config.toml
n_head = 4
n_kv_head = 4
head_dim = 64
vocab_size = 4716
norm = "layernorm"
bias = "all"
parallel_block = false
init_std_qkv = 0.0698
beta2 = 0.99
warmup_steps = 200
schedule = "cos"
doc_mask = true
steps = 3177
Each number is 500 + 40 x the weight over its row's rms, rounded and kept within 0 to 999. Layers, rows and columns count from 0. Numbers have three digits each. The size before them is the row's rms in percent of the matrix's.

# q: layer 4 attention query, 256x256, rms 0.124, rows 0-115, columns 0-31
# k: layer 4 attention key, 256x256, rms 0.122, rows 0-115, columns 0-31
# v: layer 4 attention value, 256x256, rms 0.112, rows 0-63, columns 0-31
# o: layer 4 attention output (transposed), 256x256, rms 0.0868, rows 0-63, columns 0-31
q0 092:486497528516532533545514522551455483485490496504481455554537458555527517458580485440452545492565
k0 094:461492416540455418513525490553522493532483492470515536495512587452511379445480502467526493530486
q1 104:517492447483496427481527476527490503498520472498500500509511445515417452525556384475478512538464
k1 104:483551491540484553429602535550514464544486458528507472512431521577457499531505552532478498471510
q2 097:515481524527425504509518502500512472483506533549458553549550516581512595504488445511487468513507
k2 098:583578520568543501461494462545440450545480440480512506471441508491496505519543510536491463477474
q3 100:508547466524450453459525487463461525500515512419485460535522461483494494550511490480563535498543
k3 094:560591442549467478474451525528559479536451478567498511498479609533517466510454509500517464548437
q4 094:500492551587636565519452501487466486510505444454486506464491506472538430549504473532458530507578
k4 095:478499477456437560469458518587460497495462552510535545519534427458481499417479529535551522505499
q5 093:497494477481433491532530490518506497523518496479522550515523476530500456541506552493515492494502
k5 087:586508548498523508580463463508510495447409557495500543470501614502492471547551481433468475487500
q6 094:492485558473532481536442429508518531489508522465484489487499544502502507486519562587513547515551
k6 095:440512518457513513473493437437554471486458542499483467537398507478501476436523510532503506546472
q7 099:515491515466526559533541542564441567522490491471527506543439482433485551513549509554490511535471
k7 096:461434512502428454514417541496504474519526542477532543484471489534529486491496525540510535482489
q8 099:485524478551486485489450544489470595514477490573475501523553539519487488510489458527460568515483
k8 101:513480490507478523477474589527423576464454467501559495451467435518471507525516493483525435531533
q9 098:480523393512493525532414521590521515565552479596532474567499514512535489530443525510513554538551
k9 100:486491463497440460476501532569437473500520488457525550448516559483536504524538434571505531465490
q10 093:531552485470507554543556487489477546521495472476429466631480488544467517494456483480578565492574
k10 094:468525561544501497467522491511454546540483420497473480435460565463449470558529500454486358541399
q11 098:534544519459499543560520454509499482527441534445504515556515534564462466497442567512451479471475
k11 096:474543472498478480493572523465513474537455497496497485561464483544463487541441505427444429485485
q12 102:530518418520430435397487454487494524511526456475439518486513465493514379507573486476460575557502
k12 103:529537528512489503486449506521540430494470482541496488565514553558467472398415513513440471545469
q13 095:437502545527469463499471494463510464435513510489528522485413575481563527546468533473510396456446
k13 099:461457563466457474500581505501503503504406477494539492502553522452480521428562497443521474447497
q14 098:493485538429526450495419534451491514469503455536513430462529428493475470494517476538526494477535
k14 104:550542445515484468564575462498518471547469578481534455496524441491489454538507553455501594471469
q15 088:545530403480508470525517488517503526469499460499533511513669510442485464459515471440501454524464
k15 091:546523503401494564543515499474493521385529493398531417484452561499495457485546487510419544449542
q16 090:522562542532497504504421509501549468498487585506492464519574476483510544451477472511506464454583
k16 102:488501433456520543530471507504491514528415483453556521471486489465550494524508542442536486591523
q17 090:530534551495550508501421527488539456487466512505508473533502510509516505514563548518531513482533
k17 096:497458457470429530543475517517563515458506538459530516548480435467433495467461448543510521516490
q18 100:470577532477457513477446471479551485486448507480599520484434536459574469532483497480508477541443
k18 094:493437574460453467539599495508519502530489524486470506547553478493527443494464491528489502480484
q19 086:468430525533513470515499505453534488478462512460472473534496520502507421465539498537404559567461
k19 084:471524489536520501507523459537472538520527454488432574440445488510553490528520484496560590505513
q20 090:485552476510442530519473545550487544399484457562453453526467487449503488526453485542494504550417
k20 095:440453545551558486413503521477517560520473459501525421520465543621506583471541576483407490458506
q21 090:519448529485449480473488526510402419522500501495444546544504505496542440496484484453572575421529
k21 096:575534455493439544468535520555528482486483522456482443540501548520491461505437514499534502501428
q22 098:500514463495504490485531608513460502482554476474512547501571514450518516449461442507515475491588
k22 097:499479575522522450528563501475539565475464473523483514509558446503452572544481556503511494489503
q23 084:543478466456467527542430493484531488534411506564551494533515473494509449582557531544434546559497
k23 090:462482507534447538556453492522408501458518551477470532506493502465464521542565489493444490487578
q24 099:520484519503567521516545484512480489485486474474584616571486535496534457496489575508561494458546
k24 092:478496495513528494559487424485532461451492495520493508506580479458521534422609450530508502469495
q25 093:579537481533443550488531533479489514512519507437579459520512504471518456529490477527567448438444
k25 093:529468426475415487465516476541519439530545404549526516603496467439535464463474467524477507493509
q26 093:465495524475520409475482511488543486501500548528541513523515486519591506484444518512461484557474
k26 093:552467539519516488554552500481523481500447451546503472549521493484553531439543515447482491446523
q27 090:521518515499407506516523498431465520559540521469590509461557532429539494529536502495507423497399
k27 095:508513512519562487506535489503567494476503498480551484504427460550553506501454502491453540535499
q28 091:487563523519435518483427511438500504532496576432460491500565534568408428511485462501505499484519
k28 094:508482580431481520445477555451508501478483470512500491573511500548458552412511518490365524545483
q29 099:558450446412483427527521420468533525605547554486410460508511529492384455541481519518513461483524
k29 102:560440494474447512437457493504427469528554533450506516476522553464457458567511407543492550544473
q30 096:522429528479477558563528467540425463528504475502460466522526537565496523472468571503460559484477
k30 100:502533486502420474511518556507455540541461505603499542463507505482519502505511481499563478477505
q31 094:485544507498572549497492466460490517481473470471637440532486546449500463528470525525470444508428
k31 107:388528490518459507473460509544465500494485503459449475427481502542448444450524447503504571463453
q32 093:542499518515484514515552527464452425530552538531470484553517514548512472473553452513557511479505
k32 092:519451457507530587485473519520439528541467569517528486456512501472544471501507540489481454594538
q33 098:470511506538529542500534522497594491442534578534537467503560461577501539491493541511506550450505
k33 097:558535482455420500510557413612531513450470457423523486537464462542467464577518522522512523418537
q34 099:451467469578480440486552433466454477533521515452525485580547484566562508468483452441489491510593
k34 091:556502529458469538449475503585442538569528488516421486522521517525472475503528477555501491477406
q35 093:438526388532507422545513463496507478529484509522469520536429443482560560426491425501483522434565
k35 097:523424524505593499512434502530516579517603499437590459456508533496465474435510529474510522493467
q36 090:500451515458507514568473470501546550522540463522533506490611521458491472531481521495477486444463
k36 096:549474473454588514469559517450516556514526523464486490537484473473461526456439488531547453547495
q37 103:499531564460519416463503506509574511498482487491499438471477532510464501385533539558481530468484
k37 114:454560520498535504500548514469575455485471452471472473538539488522475571497488461497489467432539
q38 088:444536511522460481539489515494526455490461503447476587511467487426517515448503535516453500492482
k38 089:478469531486538519582532492532572480490500467482493547553479456516488555444505521545525540552565
q39 109:568463486468483528490487551513337506499500511539445517431492515461474439544466444448513533463462
k39 109:481453503522505549441429464493469452464483488471485517443461558534513524524525496507520495602492
q40 095:479545470509473571484566503542449457442489489557488561484451521422487517509525482500507479561472
k40 094:387463414550541454503468452447462538475526517448454524510503503429535420534520485556561475515493
q41 086:474503532538483543392462513507509535456568454516547561531517478430535459469531506499430473535474
k41 084:492482556491500479538487432461561481486516502495474441481483444535500489468464535441589459511489
q42 094:619477550522506575488537501462589537417463415538546454531472506451590478477481519465526548449578
k42 095:474558485613525415455456508472487504518452496466514535458512507512521555558441443522559405468493
q43 095:471494493533473410391535509414427489525482558480488471566545510491469474510393550504503522432460
k43 096:569521505512505467561496425523543536472521512516521468566461524522449578478460494511458479462489
q44 107:502505443510457518527443560547525493481403499525421519502471503537413457479520507503503497531475
k44 102:503513496506553466451489521467505423553479515516543474530440506554521515580552450505524453494559
q45 096:500491544395466507464470510487548501517452447451524496508527522502469549565401460551476572555552
k45 094:515503453499552506569488413490396529599443485521555486534464484410479521524499447595466528519489
q46 093:494455569442543512526563441571479492492540491596479509517507469457423483516499529492535460511530
k46 101:567511488502520430532486470474474469491522496480571540542491500483501504551505516567491382416547
q47 094:426516459527460497552465529471456481495482504518420489492460545485470486560512483487570490492513
k47 102:495501425552471542503531545490475495560551476511497454464534494418543557453512463461534476533452
q48 097:548515510522508552579493555529542506522487492439561472502453505480552455530501436434561508489559
k48 100:535491512505401520536455487507423475505510476518522488475492450455531512442474471494466503542466
q49 097:541448576543431464508489479498508484555487560497494514514512590475453489499528455449520466461536
k49 092:509478409509523528495448504536450544487487471479478486478482437561526460439533537569455528510447
q50 112:521489521464507558567471548454489567507577540463469497499479502590470483514473533486500489533403
k50 110:510535481572603432489572513539479518527497530480549509436487571488481516501517517548463451486528
q51 099:601521484488536514502549504408500574534506536496533565456494496534477539532449482530498495529451
k51 093:552517476543500524511558556502449502530489552502488429479471487529489507549497420529496503543489
q52 090:507463509592467530481549514474517541481467525506594552534488477444512489567465512569464536508481
k52 092:535519482583505497480520547447503474462564533547458483521519471520546432487490464473522474472446
q53 092:453535458511531506429481466462512525468458477497510439463522526462512496539514436485513542457557
k53 104:413512533498498501416441545519525587506467491506448509474550476430517525443479455519518490522547
q54 094:567556537497449519512534462483532459415516441460512528506486528492515482516494501492509530477561
k54 092:461505465509526473493524482492455445469435466451519451515452518562534469537483557494524435548538
q55 095:512533513440541444499498475470484488564519577537488468514528471507434506484501489500423462518508
k55 095:462444524508480511489476493510547566491461509541464516452545512549475420530534461437464456447532
q56 102:472524539456460469477545493495458494398493470535550512537527547539495461511479545554514482543552
k56 100:516470433530556508517463455473519497508498460473423454513555482469449521483504515542595443452492
q57 101:542571564504500423520415487458469508413447471506528479465512481536560419498505447445511476525498
k57 097:481494430478455485474500489519456492496470523503469510492457498529483503497441467484451424463523
q58 092:433537465491407483536517451426541449457506554516478562501480488487495525508527439570512512517566
k58 095:599522461512480572515530533442464519531531432488512411523469427545470492503441473439526442522489
q59 088:437455420539491482441487459483564486559495480471499507460530455532457490525461444483447513494486
k59 087:524519505456471487501509537583520480475526509478411497526435535520494439502508538505486566579464
q60 096:547455533498476503542463494509588514493517494535505506569466478453462480484506525471461467453608
k60 095:457485549529461502523518518530462499451471479455476448444449429441523454471468486483514502512498
q61 091:491523521469520515523532480483430516523538441450474409490498508454475547457472447555489562529538
k61 101:445457559463580560463495503501434534456557523533517489460465508538435460404520509533494486585492
q62 097:521470494386478488487545484511469510569519522516497522518444550498466572490435470513531447596530
k62 096:504558467562509512444430527546481548591507527509549467424499546504495469527483522470466501510471
q63 099:501466497499515537503479410462480486492462495546554501472562486537535546478444446488530478559516
k63 099:488535535449526531456475433485435538539491511507563511411509517558522438506519430503446520533483
v0 103:529532494532499568561488476531546457497474481556465527556428468484575467464445494539498527444525
o0 107:608503463463439425489456517435513553519470467447539502531518475510571481543487525501497498545460
v1 103:427526501527513452534516520537482505474520511493415477477534512454440610444506534524510497507459
o1 099:527506421438470503478484483489565467534489527439524509460389498494519449549506515440475523506522
v2 097:540483531479521498532518441523518498486510441517493484468504499471530485511477503504493503506529
o2 094:465512442475487531540449540552502536496500571492582505541497485503449419535420444522506502581502
v3 100:492447558433549452486461516521471554552476496541532583416429435529592483491491474567530506512536
o3 101:533496515581521457522513491486461433506551525431522490498516532496473463493473438422530460456499
v4 102:537521481486501532512496439445534536462509462507502544517535488500514521489536485468495468491511
o4 103:465526428507505521540559529456510498527434519442474563520499441450610468518536473555529508490502
v5 111:508476520539476527486522461494523452518520504446451461489532505470512486534489534519512499461522
o5 113:463540459494505473530483469482524550531508516516519473540513486593472498404542460445465474426549
v6 103:553523519503534438479467480484524469458466524476488447537504530493499483506567523470518385466473
o6 103:515475464456478549541525514540469506501490452519609510483451458534498498579416507476500510536548
v7 102:492515470516466476569474501514512526529542548554523501527492485464516452568558481513504530509453
o7 098:493474493543399526454448531575531538504471559507496502439527507505503466484454593548523478538446
v8 105:488430506439464445529574555511523470468504499433507572571445498488514510468502571495426506523545
o8 102:530517420540437543464396452543512567489439546521535541481543512479475529512479480468523493500482
v9 108:404558515425510494540499547496464474477530507494522500505456550432536488424535532514527415568515
o9 110:453519439474481488490489520468539462456489524536525503530475402523499469586450476502535544444471
v10 110:528523439469533525453504482534477499515558440529562538452510479444554532574556503468529513471501
o10 109:501465466505531450563495501475451508421478465477535434508471512506471459538447522573525457544492
v11 102:521468497485459517438527457491527460464505514511516453437527533559559379497520527589541509597530
o11 098:513576522458502532476501558534456530490465485470500524606511469497496498489429476465491472519512
v12 105:449518458451481485526497544522480563443433496551442515539465439454503526523505558541561528451524
o12 109:520478485405514519522494485550546425490500475459506456484534524435540465546473452530500509464498
v13 102:524513493516505500501580422474510511508489479481471553472555400469500478508497498491518431452501
o13 102:548549471542472459504539475500492502519546591497503504549499573495517544464509492509419557516441
v14 097:554488467463539451475493423473534491548473509523516528529539571482484518548535445484557502438480
o14 102:479514487501522481535464552486515420514538513416456446537474461621470506478506571546465505516504
v15 094:482512489509520526518495453488491547498511532453529519525487525556418479517407545491495577523478
o15 089:539456593456483454595479576475479429528475470506498585487533515533521517505439516545505475412531
v16 097:502467501446497441418470518489566563451595562465446568515532441533552457478494516524552466545484
o16 099:503516482547522514543506501635515519559494523528520464511457490457481469544475553508425538482494
v17 104:429544567461563530499513478459463503569565514560501516483455478550413482494476451511483519504500
o17 101:573526513512517437496524527439447540469462469502490502501540528420448470547467479568562493495425
v18 100:505503488480497470514511492506558505527490545579483474572604485558434534481497533532469555497517
o18 093:536470546456571496437434503596468528520459522459466474482503540433490516520542549426490497463473
v19 096:511479454512513497492479521543507504509497519475542494578580464459520479572538520501482522420515
o19 103:506512442501486458477466476476505536496496530490449510454478461462500569452452488509508466491471
v20 100:454547465449496444598558495503461482451462492528622531450526540454482521515564495470521485456554
o20 096:449444489442425547441475511560521530448495500523449411465464403492469465550445471460567458537512
v21 095:527492515511519471543551530496477493554480496481369445544500478520554468435543474574486516531522
o21 100:532585451488511530499508522542500533455521461589508543535455496447503499512543511446410490475466
v22 102:551521494488466507451503494523481466483375451508555530512493519477481421563464529527554461517465
o22 106:431454465460522501511525563530525573555534489497537504512502442414476576454515480470572483530602
v23 108:573445477562420527486584450446535505459481551449445473502610493533516429413449521605451501534532
o23 107:464541504494455497532441474509484587509478414575475530546521506496506509469557456482418523506500
v24 111:517514529479543500444543481530518590509438494456540518477491558526559458510539396519465462520604
o24 108:497463462529437516478493503514493518470559537511506472516512447541488540491486490525517461500484
v25 100:398513506560474485531478503553432480519495490496514474525491512454421479546487558542467559512500
o25 100:540506510443571470478476482437513548504481483464442526466558479454480492458533482533509488464539
v26 103:489504542571547482521485502541473554501510499499509529510438481531507503498477541534458438535532
o26 103:542518516430497521513523432488473515512519576500480476486498525438452466520526485474491589522477
v27 096:525584588518503523547550516464500477474505544472473581542548542488506483547539442479526490533485
o27 095:480449470562424534484496519483496519475543403491448460524510478480480572488452511494448511448520
v28 106:517460466508535498473511507515514517542520520571408436585496483516443444493478513509504496520572
o28 108:511521522499473509523542481483470468488512497453448492496567594518500524472557549466552442498490
v29 098:467499453453529495475435538473508606525592531479513507475434596597485507475524529502464543469455
o29 096:537465502477484536511482538525540428517500553477427456549476461504571558464501567486478465474481
v30 099:499525515476517552443581476481522494531485479544556484494480522548472525503511493444502458565500
o30 105:487455470488479505584458480558532525554522528482504503450513494519490464485452504476495544457441
v31 094:505460438450536502505502558535502513498464516587502483501494521496467504539496487537509570490461
o31 094:475464479496527498515478430479537456536456531445532477598506488473447516493523501489550432488512
v32 098:451483458414504492523429477550517509576497418543502516523578455481499504417567506467531455542454
o32 102:483596497522495517533557569494510419526497515495458506529497485528546424486395504523463530478509
v33 098:448495556487540517513524512505562422480482529565491568585549453465570591481505504513538482403466
o33 098:484418469524543529459522536506451588505519493501461426435483530458492468469469509458519513552535
v34 113:511496484493520495449525414496498420518469405480491544510487479471454462525491402491471474515450
o34 117:492583522482476567451508528396551525533458532515491537562519478491546491458502544478494505512556
v35 099:474520499476499487527470500466503478482443521496530522468545407521469499539543449498447495452437
o35 100:562448434510488536491507505544545553468518487486509471550508477507579480508476521540486501464469
v36 097:514574496515462437506559536559434441495528479511512479431538505463554545524519501468512513500553
o36 095:494417519462466506488484460489599510498504479546452528475504480540467447431500519499472467543492
v37 101:471514547547475381477494526523497506547442523532517475450465461535530524550506537488548469463491
o37 101:543517493452522555533518528444516487534497552517490505461549506444547481496468441469546522475493
v38 092:509553539495508563510466457561421517488496480525466557528481555458584520407543412425515392550619
o38 093:523547512460487405472559554460480490573486568478489495487498444465404479529441523504514550432516
v39 104:548526565532502498472548511462554504479452518495461507583489507525533571511462476485520533547538
o39 106:472470478496444472563417490465474426526472472518509439502466479504493507527438490524535514541463
v40 094:548490420524508501486511583531525557533485462456489537466473516485474472444501534509513483437484
o40 097:489523564443497519511474455539569498507476499528537463522449495496520556483468546569474506528511
v41 099:516554513530519492457495494498497527438494515512486449544487504500532487526564553491562517486509
o41 101:517533466437465510475414458532500508572502495495547542455539439535489523488422535592476544482514
v42 100:470483440530531470431474494474456526498405598514520575430446506496500462454563475496536485542466
o42 097:518517521556563491467480519507442484478418530475536522538499494486534491530495428520541497467542
v43 102:498490489505462457499565412553527479539458567482537447470512485518515541494523473512550499488529
o43 099:498473550536510468516474523505474471515527506517543507539499491500460414526526519484533521543544
v44 100:520525527453506567549502452431511491521469529537451490499472487515471513449559536479497505490460
o44 093:536515466474501485448520486535498467495496460497508500553497509469517516541476505512464542538472
v45 096:555483451520519527494444490468467541469507506472448486566519491489473484506571489529522482475552
o45 099:406475493439518478523516544521515428573438502520550522485504520501550540492562533496540457546439
v46 106:524479455489483508482477507529497439489570514473507483454492508428507517489453442522471499430478
o46 105:421519506481493455465515518506538538526460502491527501481448484556464463466487552569588482508477
v47 098:496455500551485378455492486506539524573446482497453512507470565419509473480529499519421514594498
o47 094:577470549452452558544558490524426504558554529480519531507512485600497457548433437429544538456470
v48 098:478477503458436520532514614467538524523514429522454449532533574493433462479516508539422482527540
o48 096:443535459503533490446473484489447557493557489587495439497472460564503537536497519424522537507485
v49 097:489518535445563483474458474498468533496487459439521532456499430573521507460548549494556537539539
o49 094:513555455469468489542496528505554461558504494499517477479437561472513486524426433482484495523492
v50 090:506548464570457509481471447479491485483465506565570472426527417510507482553495472510535505416472
o50 090:500520495454589495426542462439443455577514515473454493538514477490508544426463475536470470511474
v51 100:495478507515495547488503473461463491448579470563539516506471448489440424536531552455528449449542
o51 104:538487454503498464489530520498520486499484503511511440516452516577475532454516491518530525474463
v52 101:476531505534460513504461566502477551467547543443536619558457489520518501479491492471501502517494
o52 105:527456439479516472473509529542459435557483571491499470502494494486527503507416462485528551447533
v53 097:574536448493478517492515503466583574468578534501495517497490492553472521531528562473443508487537
o53 091:487460492571493462477553512508464522523476543544443493535549512467507544506465538515457514504448
v54 106:519442562456457503472553519486513477477547502538540534483455419608460563520459517480505466516553
o54 107:452486434560561515463419496549452523515428568489508467496529548518451424483517439501500552507524
v55 108:468523519489478506536489481534440465482526537516494552473503566513532475516575505507570520567528
o55 108:477451543463512446537501497403498452554573501459502469491523509539472452510463528523415496498473
v56 095:563498469481476569432446496453499565455537584453459484461446499557501516624438464497458477556513
o56 093:428428510487527516464580467613498561451491518470479502510582517462453487466468502484491534518455
v57 099:521554473477499464482580579431463515538524479486472481532570493457433529545440468486524597513508
o57 101:449443559473535521572445519547519528455474493543492494472462555502464555533483566507516489540514
v58 093:514544475511485525522556485507421442561478449448529472478536419467460572459543464473535461442452
o58 098:472473414532522426483515503438548512545519486508475498450499465487591466492538533506470495481550
v59 104:469485543468543533486525510489434549539434479499472555540426522481434500485542523460443537468462
o59 102:491473426516505502528434482535580442470574456542499512471516502556533550488504490503525523525561
v60 104:435553559476526596478528555485427499500440487501458447527512466426481424496504529481533473525562
o60 114:498519395516493480498525522520523507493524522484508515529450463572479514567457515454540466523502
v61 099:559601504440504514517502470493474472465484516512482521493414537494496504386465464489522484515423
o61 100:530494522527456469488493478553483492506572449533493587561521454495543494445505562525522486477469
v62 099:499504497527570487470508454509597586495496469495541497429511405505458523611497520502474444557437
o62 101:499517486499540442618486446501494524562466480531562486515499558481482544488457477580500514461521
v63 101:466552468495476465467429433501535455514431541484495458449507473531476414472516448463473508507446
o63 104:544518484454522479505549519566484487484527493518463547521518489545539523492448458578506515444525
q64 109:493459436497565530490518442440462523590464507469534554499497566444559491510482515564545552512445
k64 109:468446508489508531511652473527509486516499515574485525521497495481507501512469508468508488465433
q65 104:552485529519511472476497558476433545518482434446511461505433547466493491472506442518491448479437
k65 103:518473539553538516468528574465563516517472496532488534467541541476465480501517533449492438541511
q66 109:530494556440589509528457504626538528550518509524523497465504538421550504538491540519468524454483
k66 108:600574523470549552491492469551486502465537485486478519519504594515504521531505508484518575475538
q67 094:474512504505521446525435547501508466452531561488530500593391508485511531458500562463500469536426
k67 100:481499424426498389588507555455539455484521533536558427455565497465526458533501435552524458496536
q68 097:565476503574468513480434497579494548459490441502532454539548521479544497498442558495534546511434
k68 104:486522449500509411504502560513470455465494451494511488510432511559439479524550517573532476477483
q69 105:550504483488537494478416498529576510538492495511454554534495555564492556410493509477418535460513
k69 111:520619476488523478515510474529532511501527461531534534592465517513496444544509487517487454497493
q70 103:547543464548451556499482497497492470501465542527571484481559524477531506513496508444518568437539
k70 101:519492462597550529548497552543465545495480504442570485463509448484482521487460432483488438490449
q71 093:453489521505512531467498419475531507489493509544515525538546511484546511548493496476553431497419
k71 094:483483522499443532498497498460493512563558522457571485470537481513461447554461488453512432442476
q72 105:495526504485478507575508494550522497477511470480530453549501584512517383458420516490505508458582
k72 107:578545589439476460526464527497497502454502553528520533514477529519531516421532484506502520462432
q73 099:532473494566518484507484451496468541501450469538550461540545523480539470521491449499519512506448
k73 104:517459542519449486465581498468476516505569496526431445493486504527506503483570445474517509464537
q74 101:441464439513481427417535552528496477493460517528584439473513548499541516477385431521518456530446
k74 104:453419495476499498499498527488585470504526589503502478479439482507504576520557509583496541598487
q75 103:465477579480491454492465461513525404528470566501549469472503479412549517514487484555538490530462
k75 098:479478481525531470456508534509534555508487554524538522527451510502487441538508506541504574511496
q76 106:549540482530509556501522490488554485506506566459465496487492575528498460488537521515525480481536
k76 109:461459493468448538534465449523524513509517562476475455518513482534490464411489554520490576478480
q77 100:503496470569455489516561458482430489424532449502468457515478558493483505491540564532512500550540
k77 109:491497485573508483513441493509514460473423470483473512511520604537442538562510500490515454522512
q78 102:524514499446473540463575547536481448526472529529523523593441534508501461518500451517523525497557
k78 105:506519402525588484447454530408475520472455538499478532514477520483482472456471463507498436434431
q79 112:514511454413530542528428514529522442477427531499507508582416474494593492503506516480514512479445
k79 107:502451503480550457558479541441456458540498478442630496517470509472562493583487590427536469448495
q80 099:522464501501467552536465490488545457535540473469477545479492521523503514504501570502478560513481
k80 094:499486507522551485520535464557521439540528586482530503521487510449418593461486534506555437525530
q81 096:474500482494483460533473466496466471414431559505402488492507518571465546484525518454534453525441
k81 102:467560565499528476427587499551479541429472501524513426541483567439497452470531554503463401496480
q82 103:444436490433488450483505533528524559520492535457442484482513574471609513563513446488496535467592
k82 095:532463504485558486485584540462548516430441487516550527518555531425475514449413523444407481547505
q83 109:533431596473471522490516526477510527478491466501486543518544509529477469497420505498490445513544
k83 103:508460541558468578593511478556472496496589469499451532542503521486488534442526533550566502530472
q84 097:522462533480460504561486510563501507462497503485484476447559480586485473427514495495492501551583
k84 101:519504513528445571516502488474514594457549521564508440471531493484450487456508529463548532575504
q85 105:494469434497492468515489476431468484524529514483546462493436480482523461542533482493450522549472
k85 109:501449432398523529520538492519441537461476580529521470485522433450461481564510507470498619551472
q86 106:453526478501401486437527532464524494450486458521543472544525537569417494563536512501458524597548
k86 102:503432465488481484497517526412459492447499550478558451487527479555476459519526430454472539549476
q87 099:492523467542532533489550530502541458449511505531506510508553513505471548561488442502436422550541
k87 097:474514496557512460555511558432456509476501523491499462476500541482577551530576535542553498529491
q88 102:481457467523476461507488504480511458566532449475495505488539445547519491471493449413568533475490
k88 106:561479516503550524453455558484486442550475461491441522466483520480479494441373508488524529478523
q89 101:485452485533527568472496503420458512484506489430491523446566553519577495519466503532458539494517
k89 103:466452440571500498520485539532507441512490476483475448498502498460419505469474441496443583543498
q90 100:550549508446422564499449449499585458447516433525481507544518465521511478596511526536483495453478
k90 099:525521515468479502507496492479489467498468436545518457510490488523414553538558442565470529541508
q91 102:521439475486471501537462527572463433539433531568566500561418528473530480537467539509482502421474
k91 104:473521462521475523439530529559476430510531456545521470487551484475479459540495531429569535566502
q92 101:438418502507427489456494505424480523513546552509482471521518506500462473486442528512400512483515
k92 099:553440507476512537589526508496520520588561498505504497469480483483463409592500540464556445533550
q93 097:503471498484490560558530525484562523550485526530426587453512505565461524477520385523539499500492
k93 095:432532516500419573493508505470494565508501479518495561480511455530516517501455529498496494527427
q94 098:544546569456498448541536466457516495527457503520579487475558414501557458566499535510552519500490
k94 100:487510431511457530567506446523523541412485574474487506500458533524510523584496524475470484534537
q95 099:474499510498536589474458472524525556491410457485506506528482473462508476548484482486549458518538
k95 101:444513456522536514482468451532483470499393490487486556493435512519519472485585461490488503483530
q96 100:552487438600482543474540444479522539536417525519506419597453475451558553486510513482493495449502
k96 099:492440499507492460468544434470547462501460549466482489532456496509451573496509489487527531532451
q97 104:504467479477487470453520460566490456494448513515484528504496492530502558473498522476560533492438
k97 106:511483426481553456520545463478551546514534558458593530507451504474547498540533526479490488498495
q98 100:538423532489552545502473475440540446498464448485485522440533544510471455564503511577462448553470
k98 093:561481478584530500465521495563458487519502603493496495484487551473418521464486555480534528454503
q99 104:568507481493521452509552471435505504478457527549564453531451434453533481450556547415442515467466
k99 107:477464491484495479463486505568536553485457454487490468560494474458544505521474501495496462468517
q100 108:561515487470572455444466517523484489499480516487527488488448475393449505470547487513396510563542
k100 100:465433427460467508410527511489511493439535474543582529519493515529540466504519404519460503508477
q101 104:516512445537521469529585479509455414523450520526554532495479445517513502525481580505490500465523
k101 108:539519451509460491581542425550520492546469468438494534502495551461481513497481500547433535532481
q102 112:509488548471576461462497574450466572529551525507434500503433535489551473517510484507488480504486
k102 104:506589517492530447504505541448444507542460549485449506529549561519445515486477540512594533507490
q103 100:473552433545428540492513454457554505534482416485469517489462550476494543529521464496524562480470
k103 105:511477438484509473544533564554520451487505450504511423484362455445537475443460500491492550510490
q104 104:432406538437527423436534541487437446528500537527527439450418462490467517594499469524500510457527
k104 102:473394450451526504465549551511484474455475508449479423448467523477493485522569503507571546627469
q105 110:519548471563513529514485583475476436514475503485530512469495472509466450507450475525526555480570
k105 103:500471514526507557487487584524462501428519495525545467484544495516517532521489488447498546548458
q106 095:441508445521482489508563488499532490482540429458450488474451539557516492528453460468508524602476
k106 100:496499474476477540459479551549521411493451560542443536463554501576544571625581477547438486452542
q107 108:507535466504474464487511418438511483473526477431502505490523472529568566400406459553473532495516
k107 107:522532554547496552461529503486546494481472460463456503529461439493431502503463521579529508502512
q108 109:453477511542490545508486490401506509453463557493479475512483516472460508501497494495500461480497
k108 108:515483498498457514474482435454463543525413492475433498538520471433482489422540550452463510472486
q109 095:529501528499412496464621476477530536479519503456502530501495453514461490464575541471465530463461
k109 095:459482565445487494523430454397589595541480535525471453459505428558519535550433511438565531498503
q110 099:446525464476444486518545532507484569453488493552452468511468523513468509491484446538447522570494
k110 104:474507511457516500488488517599488531485423462556494472450493453432523530482479484597542484444502
q111 107:476531490519399483522455608537499562525530524508541490503505503509476398517498478548476482483474
k111 105:475526498465558493560422516495560512549439482438504482509434518488504437451525535560466442467536
q112 099:545451493531533395480454472542465490465488464496475535480528523466517502562545502446507496471478
k112 097:447462451494497501520501509532522460503501429453512402508587494503454491470543543523513507482506
q113 102:445490538544511509601525475520485472494478494512532467537530509492533549539538465497469463458542
k113 101:498515492452558552470444494472507453540448467547473465465463498544520477476610452469515519467545
q114 104:474476430531483476536397476545447536530460530516479545541513516499510520462582491460532456512456
k114 101:510490495508481497402429550487533523511535479488467446497520554587511424549466497539563459536496
q115 096:539477482457552604470483472521536560454500484496497554537472552496458547463497440559582409496524
k115 106:533496520514530561480524465571469532548454467513532461453445542465422512500455569505457523459519